Each number is 128 + 24 x the weight over its row's rms, rounded and kept within 0 to 255. Layers, rows and columns count from 0. Numbers have three digits each. The size before them is the row's rms in percent of the matrix's.

# q: layer 5 attention query, 64x64, rms 0.194, rows 45-63, columns 0-63
# k: layer 5 attention key, 64x64, rms 0.2, rows 45-63, columns 0-63
# v: layer 5 attention value, 64x64, rms 0.353, rows 32-59, columns 0-63
# o: layer 5 attention output (transposed), 64x64, rms 0.327, rows 32-58, columns 0-63
q45 124:106119146127146142109157112140112140183150143119146084135113111161120102110112121164149131137124084090123112150127112170150145111162144112192163127104134126093131164113105140085094096131136117
k45 125:152143118116115100092120146144165103170118145132118113128094161101123104088111062131150159151102096108175146137150130155147136155136157160134123100123128143118134157099097124151093137101134095
q46 118:168090155106102181144105119135160089125133096165136093151148157100144126166116120123131155145093139104117123173107091132129150107155107141115138126129089136116115112133110107084136147172133153
k46 119:136141150133148145127116112087126134121116084118114126121108177121130114122108123099153151160149139094113089172126151125147164100176136171135092129098080127172116117145112112119081163144141147
q47 103:135103110163126123041152108145110132110146158107131161115103128133160168171118115118121106149141146093096117152133122114132110128150125138078094130150142177152131142136135084110125130155147134
k47 103:147121176091144107090160099168135113082152107139105182116112129119118129111107121140129087137138144112086109141107171138174121143125143113114157114163141172123145123146147105093151149116118141
q48 118:114153138127139142134112087156150126141144142107122128125115083167113076153106193146152165121119123125139103128146084188132144132111111109095138144144128126163091126138095139126151124088095143
k48 124:142123131128137132130088110166151110155135149125126095129090142158113098149142141136176137110135152110121135192153105132140128151121071105124094152090163150125136101140115106128128056113133128
q49 132:130085116114168126128099123112148133180089080096143128123156150107114129121107133140138102148144104143141132143153147168129136133112142081098140124169106102121107074133136153156136149093159088
k49 130:156142137132132142122125140096122147153108095089110113146121148105108182157121145150149096123146088168171178155094092139132114129100105096112105140175134103159103153121142130129091103120127129
q50 110:132136141163091095128128093105117147120092088178163148089140133156101126147109126105118110130161132144158124143174120142136139129124141130118110146141137134157125158064100115157145108129084082
k50 110:140178135156129164148140105111136138095096092176157098113167100156125148143120104188086104139119155124108140135114137119132101156135135114112143149139126135101137116111128125164145067114143100
q51 115:159144115128146110153101164163098088180103135133141106117098109089133149145126120120103110139100116103119115126127169151103155099141109133151118134157153171134130086089164108119145108182141120
k51 116:115141102103132091154129127130133134097059129098129135148158120047147144117138145130100143141094154100117137113095170168140164119115114140133098126160157158143127149128159123129116155129106133
q52 120:188140106151107082140119139138097097069119122161133128116110132143140096138160131108141181127111134130135092140078099140174130098137111140137152145123126094148143095146132157150109117105151141
k52 119:140095132161125059133122120115137099118093129141136136159134134129152080119181191123132136116136141127124144135106122110111107126160146130090110133093077108158127115128168163143108124147168122
q53 120:132137108149121128107124131119163124117104131135122109160075057155172139113128165086119095123122161138119121146135160114145097133116143092177135119129143148131088166108087108141114125104152156
k53 121:139141118103109099117155150135136082144117147144129147138141102160143127144142110138163121128065183099116127150150138105119130102083128082153117130145161095123109181114130105139135158105169110
q54 100:082127108122140112123101171126128147107168144091075181097099092135134165130134136162146141092147136139122123131126171091172117158128109135107136079153103116149143129130149130153123113109148128
k54 098:090103112146092100142143106142175129147203159136118166116089154109149122139149139138133095078139140151093129114127102129127135118105091116134152142172116117122139133123138117108165120114167104
q55 115:126151174112096119099150118088132140126129132139158131133131135125170095052132126131124138091084129148148105185095108114108130132115155128113161117150106130133157143137068146117105139152134137
k55 116:191118169151109125121133141093124134142158162153143154131149107142113128084103116146148144112076132150131110115192166141103122111118115112105113124129094120144144101117087137130081136151146152
q56 124:147067134105135148102100145098121132132143147134126098167118159144124177152122131111111127121092149133052143122133124112155133115133137161140119079148121097140162128110171154142140109092131152
k56 125:128130091100172126108148096119154136139126155154106148132100112108122142157113157087113125144150123130105132164115122126109142102147159185111143109128101048118154158140169140091138131116142130
q57 108:127112162145113142126140141139124115137127104114084177131189112121127110159094141082129086177115113123133152161121130117085150156149111136143149152156106118140088117117102081112127132160119158
k57 096:115162157153146139165103139151136156114102105108095136126147143167136088134120116153177115165117126090089117127100153125123155086129099130150128105169123135153119137096114088151116115129082162
q58 125:152178147065089139128149061134126143144120109135137127157129152132118126127160121130072152141148100103134160118153150157122120087104126095129101126092119147152150133103155125130143149104150146
k58 120:131135140114127139071156114101107116125112080120140099142096107103102177120134146147110178142136099113154126122176130150108120129109133126128118152101109143114124126158128117150185107123158193
q59 107:119105155075107157137128154078135144124128147118131099111144121067182101133123129164160102140141150142125144136141148073121113146124097138160147098106090120155131137122139090149115146134165125
k59 117:121146138114126156140102150081121145159191150110145139087125145108122143128136120147117126149117131175118076097135106114117135082130133123142136104132112109146110165128131045143123165128153133
q60 108:165114124138131104094118088096126165126149111130136105127130133129109153146163145107141050177108116116107114152149146164139102140151128106123131092158132126113176130060123125147135135129144126
k60 111:149161131136109127089178117100129116129109103114146144130127109096078129139150119157123087169071140156087137181122133156156112127128137146105128125157099125092103159124164122137131123111103101
q61 121:128116128139164130124180151125097179120139099156131133149084145124125110114113107137100151126146125100128124155142142093129151144097060125125134058124139134142124137141137141112160129138163071
k61 125:139123118129120145129120151107123172113123147143132171116087195115145105114108139105074165125114109142165136159096170095106154150118114102127126127163149129112128138129132094095174127093148129
q62 101:109165160139118165104127133160117156081176147112111121138123147117103146083177125187125116132104124097166121087147132130113143139130150134089124146121109120093135108121163127126087146147158118
k62 103:113119158135100140107163156147121155077153146096121112155098126084085126130126136103145117091129113142137135072167140153134114153143143141120128157144085187108127103143116113137132170109105132
q63 113:142147143118083097130112081162111133099135138116165144108107123105110166125096134131131094096133186115156132099118129134141143132153131130160141148085092124162142181097116108159134130114158158
k63 121:089158130154120089131151102110123078131137146161149146101129115083137103186119133176132105129127153093137144101128094137120118127138153100160123104106084166159164117133119121142131111108142159
v32 130:150085127171143093143123157108093117099154138136127117181113115099152172138116123104156114145132148132119165118129134141166084142102098153116134126102146112138132120151090072155147105099120154
o32 136:136136133142094152137123135116159099150110071122132096093119119113138117137107116162116118144155102063141095189130174136150156139143141149141148112174143164104092129116116111109133129138097127
v33 129:120126146122184133140144079147109149134141122102136108115164117108118131091172113132128117102127128141126136151076195128110138166088140127141125139094062106124143157150123120154127145106134107
o33 124:119119110158134147130123125139082143145169089125120138136094082108127163078120117147151118051159124154142140122141144168138108105138104117125160148139128157124118085147091149107132123157129152
v34 130:100128098149176130108130144138116182130111095139112113141106131147129133122156106149109100114095135135148087092135093153125139163160120140149091075156116118150135099149110142114113122142185167
o34 127:186105127172105122148129114149144097104139125105089111143159117156136136136136157135160076147112129172110101164141136112135072126099116119107094170108161116122121114141136142171132102118111133
v35 122:113119081111155095160159113155117128145145147114138093163154154136154137147136087135108111169149126164115129147163127075148150094130145104096108145139086165112119124103110128123113082107154136
o35 126:134165133149103157155118113114111136125105183113102151130100100071167112147132152101147098099112121134111102118118108098118101116113148175097152131164112143153114132167153130116113153176148128
v36 133:180144101079098161149117138181113150152133105120148128145122133142141115158085123147123140131085132130110140087091150143143079114159110117107110163114090108140156151104112140136155152128131103
o36 140:113077112135094069090151154107139125085153156166100119156140149091160111140125129151124129091159171129143104120117120141123124118147118104134135127145113141160142105126175121078128143127138168
v37 132:156121130172132138111080075150157139133132140138163117121148151128174164169134151107146105118134106121123120128131151137075116115106158144131090088123121137091089117088106130131160143110149095
o37 135:162100157118155127143150144123074148114140116099152134101108144109097124085147117125095116160147077132143104156101108105121131107149083099133113174146139146166102150133145165121128138167151127
v38 121:125134155117128116178153108096170108142127116166127113117126170144166124134161119126171126115096105137117103084095108183118111128110153116121123128124130154132118152168122113069169096122109125
o38 128:135114131129117144102133091131117160095094138145121138147120122146084174106095090132173126146122116100109137151099137116140129134120142094186147135155149055153096104107159143129149144148146127
v39 122:146072118110092125119152110107103168157119146134054120083144169111153141145140131172170116148124144103110134136158132130099133153121142108134113143094144139104157088100147132143137120149126112
o39 127:138106074099152166159120156108099165127148149071127147121113127092129160162107134148116113131124132170126095122073118134130156110136152155158125124145153114148123147136134090123149099098128093
v40 129:123109120129149099061161109106125161125128139132117087138166124125161087143103147130174119088143105125133125116114124110138159107149095173136097169128140125115116192118098144141155150132125126
o40 131:152181129122183142131155113112090123093115143149121121118127130130074130155094131148112131104129113112157107142111123152153059130148123096163097113129136160130170115150128099140137142156126092
v41 128:142120140165086151111100120123128130117158158132104080098102101133145165135142102124112143154107144128101147126062092124128190106095127108135102173126122154130133131165137160142116134109147148
o41 129:160097142095167142131170108128160162130150137103150153125169112110125120120107129097124092108121107131137164089139135137135099159168128142112137087153115120121129120113155145110098080174080135
v42 126:145117108104160113150151148115145106094128124144098120100127142143079134165122155157148170151142135142122122098110156141133133126091123128111146074117106159104080126098109190148107162099141134
o42 125:134146114164097151141128124144147110118146112132173132125138116144112139090164132138102132120128098147142112098103123118128155129072091123128111093135094107163152120108136092139188096186161156
v43 131:126162102121171147124149156132163138101145116096131140085107132161136104105128146151132134155141134101142148100157151111141105073119165136132052129126104120152154125136148130100103087131132093
o43 129:062133117127105122119164103157150130130106162141101158123113106102119181155153139110097102148134154113111144115109129112090113123146103103107140149095135125096133125158158132146186147132119172
v44 128:132127123174120145132129104097144139129114138139144113128138142140140079132123094149159134090116097108081149103136155107160127103116119132150123111133151095131130099173194123171132180088105133
o44 123:135144136069116165064160104132096087141141131129130126155118107111107136122127141117120153108141097143169113159167116186126130163175121134138113153095135112149099114108146141145130115101116115
v45 121:131143074162126164117151115152114066103111127112140131091102142108142125101096148154180167151136144147148124132113124094101155123137157123102124150173134103114154116104141086160125127143116111
o45 126:117113132096138108116103110153151149100098113132178126109084137110152148151141157096094166134142137137147111110159138114110132130147128144137167122088140112092157095181142135077160109130149097
v46 135:167133163119148126159137125109136122119132137111116157080115120125149140153134075120123112149103131098167167097155108114099125133156075168104115169130106132088105123142147138102112104137182124
o46 139:125123102116161128148151139132165130116088144132152158143131107103150104118158139109143079126105123138101125109085155118192132111140096110109135105160136140130121107104150157152144187099083111
v47 122:122125095146102116139154066179118156147153119144148133111139174129078151136127152129121133135109129142125120096121142115127110114113076162130155134104177126127121145107146099115056119122125155
o47 124:138109131118121126120155128110150109099154130112123133167089131152091056129178116122163139117138141099121097123124145134120161085137138179162116142126103146140139110140065147107166124148136116
v48 123:143156113137117094146073150070101160135135133122111150163104123164103153124112146132165109111151124132134134116087147127124126075127153116112127129087149165088181148152115115153116110131149127
o48 125:136126149165129138122130144100143137143155143145121108130095121105096171140113123137079082161099099092141102097140179147113135142125157148102136129153135132155178136099117113067131139118101147
v49 117:115134130154183096114128122109127097204177135104132106121135169130094128140124126109096138136098108092119127114087129125098091134154142118087139169151150121137139119123105111170131147142132147
o49 117:149140112139160183110110157121147109058162112157106140149099133196157133123153109106124128075149104116104105137129148113107126131140143125121135138127145162109114134124154134085097134129117097
v50 142:091086160130138156174150113100130143158088121106168121123060119144148139095114148126133130139144148092108118113122129115106104163165133126130123138155111168116117137086160155157106123093130137
o50 146:128114105083120102113128147121126119170182123110108130119113140109117137099152134094131144109116125173093108146146144137148093118085139134138137093150167091088150173147156104132155177154135120
v51 132:138113082165163140151114104110157146142128120124093163122129068124160138125140158145128132156137092094172056111159119120148117140128113121115134175118115107122147146102144119122126166105110137
o51 130:089136112095111101123152111143113167125154120133142116118109156144112153131102104116120151145086166179097125156119119124160128162105106151102121152157131191118125080110147120124169136119124087
v52 129:110175146147128092113132128148110171128129132145075154109088126135148163158127084130135153131128114119126106151105157112122098151121163144098086127084119131174081137111143141166133159118119113
o52 137:102129148141109135160122126149126132100178118081118125148134141109096115170159170139108095074148117117142151111112116137127128163105093082133160146203141141120133109098132145121134121112132110
v53 122:115076154107118124117126119137120124122099134123136153063175106134123114134148118093120154093100104178159132154121153136154122116194153115143110130149160131118123119110159105131115121088118170
o53 127:143154129103151125145104120101216148171125097129108085154096143115083145120131121110117129118143131137135148131127085094164118107147151119148103146118090120150101136132129144158131128119172101
v54 122:103164097122126142157119101117105123106137157128115127119119121137171128135169138137109166127107091125114172146132138128167090173158141126132115074168103118071140140138106100123092150143107156
o54 118:140144127155140113089132114114169118165135140097138135112103130115150129112120116127194130140156105144164097136174086117118104120071120113140173163125092136084127132109143142109161121093143134
v55 110:108166111164112103136161131155117129144125137101125123093125127116142170108103155150162136124114129094138117169112120119127139102177148121090167098114126117086063114190135123137155135139134123
o55 112:135107099145154118128089147120118165136085167131152113152116134180106086115140154076094148102116104104153134137148114128115105172112126114127167139113192131121118141135119135104169127124106138
v56 129:086108159157139142110127163124128117172139145180135117160143086132103145112135134166139128144107104120122145144088128098112111133111132161108080137114102149107131103121153096069118153136173117
o56 132:132129126102115151118125144202165143099127104117116151104173129080101137116110100087156111103142113130114121118144123130128146150112152115118087147143180173141135128139076137097145147122114150
v57 124:126145150127144124152165093148119163127138141121113141157113125090170081109113128173115135136153165154135133125105122148121114091115174148125091134136156082079098072111103142126108130114127145
o57 126:103089167117130165128090113099092098105103124133146143116088155103122114136147156124141124145153124146135117078142143138166068128118151092092157131135143163138105163124130130149162123120169144
v58 122:153139144128148106145081127135072090123111131139127162145104185144111163121130133167123112090102094140102104120161103124148177128148145136155101156124125119085097154095140147118140113139108142
o58 121:152157181128101111147167172110098156120143149122155101121099099138133124155100137098154094133140151122116131093126156133140132164095120101144099130121095107164108123176151127102158115090119099
v59 126:120152114107115156108123150131071124130128162105146130137146120172149129120159103120120116099163152079156101142102116171120134120110127155069133125139141120134147127070155122147115136080140170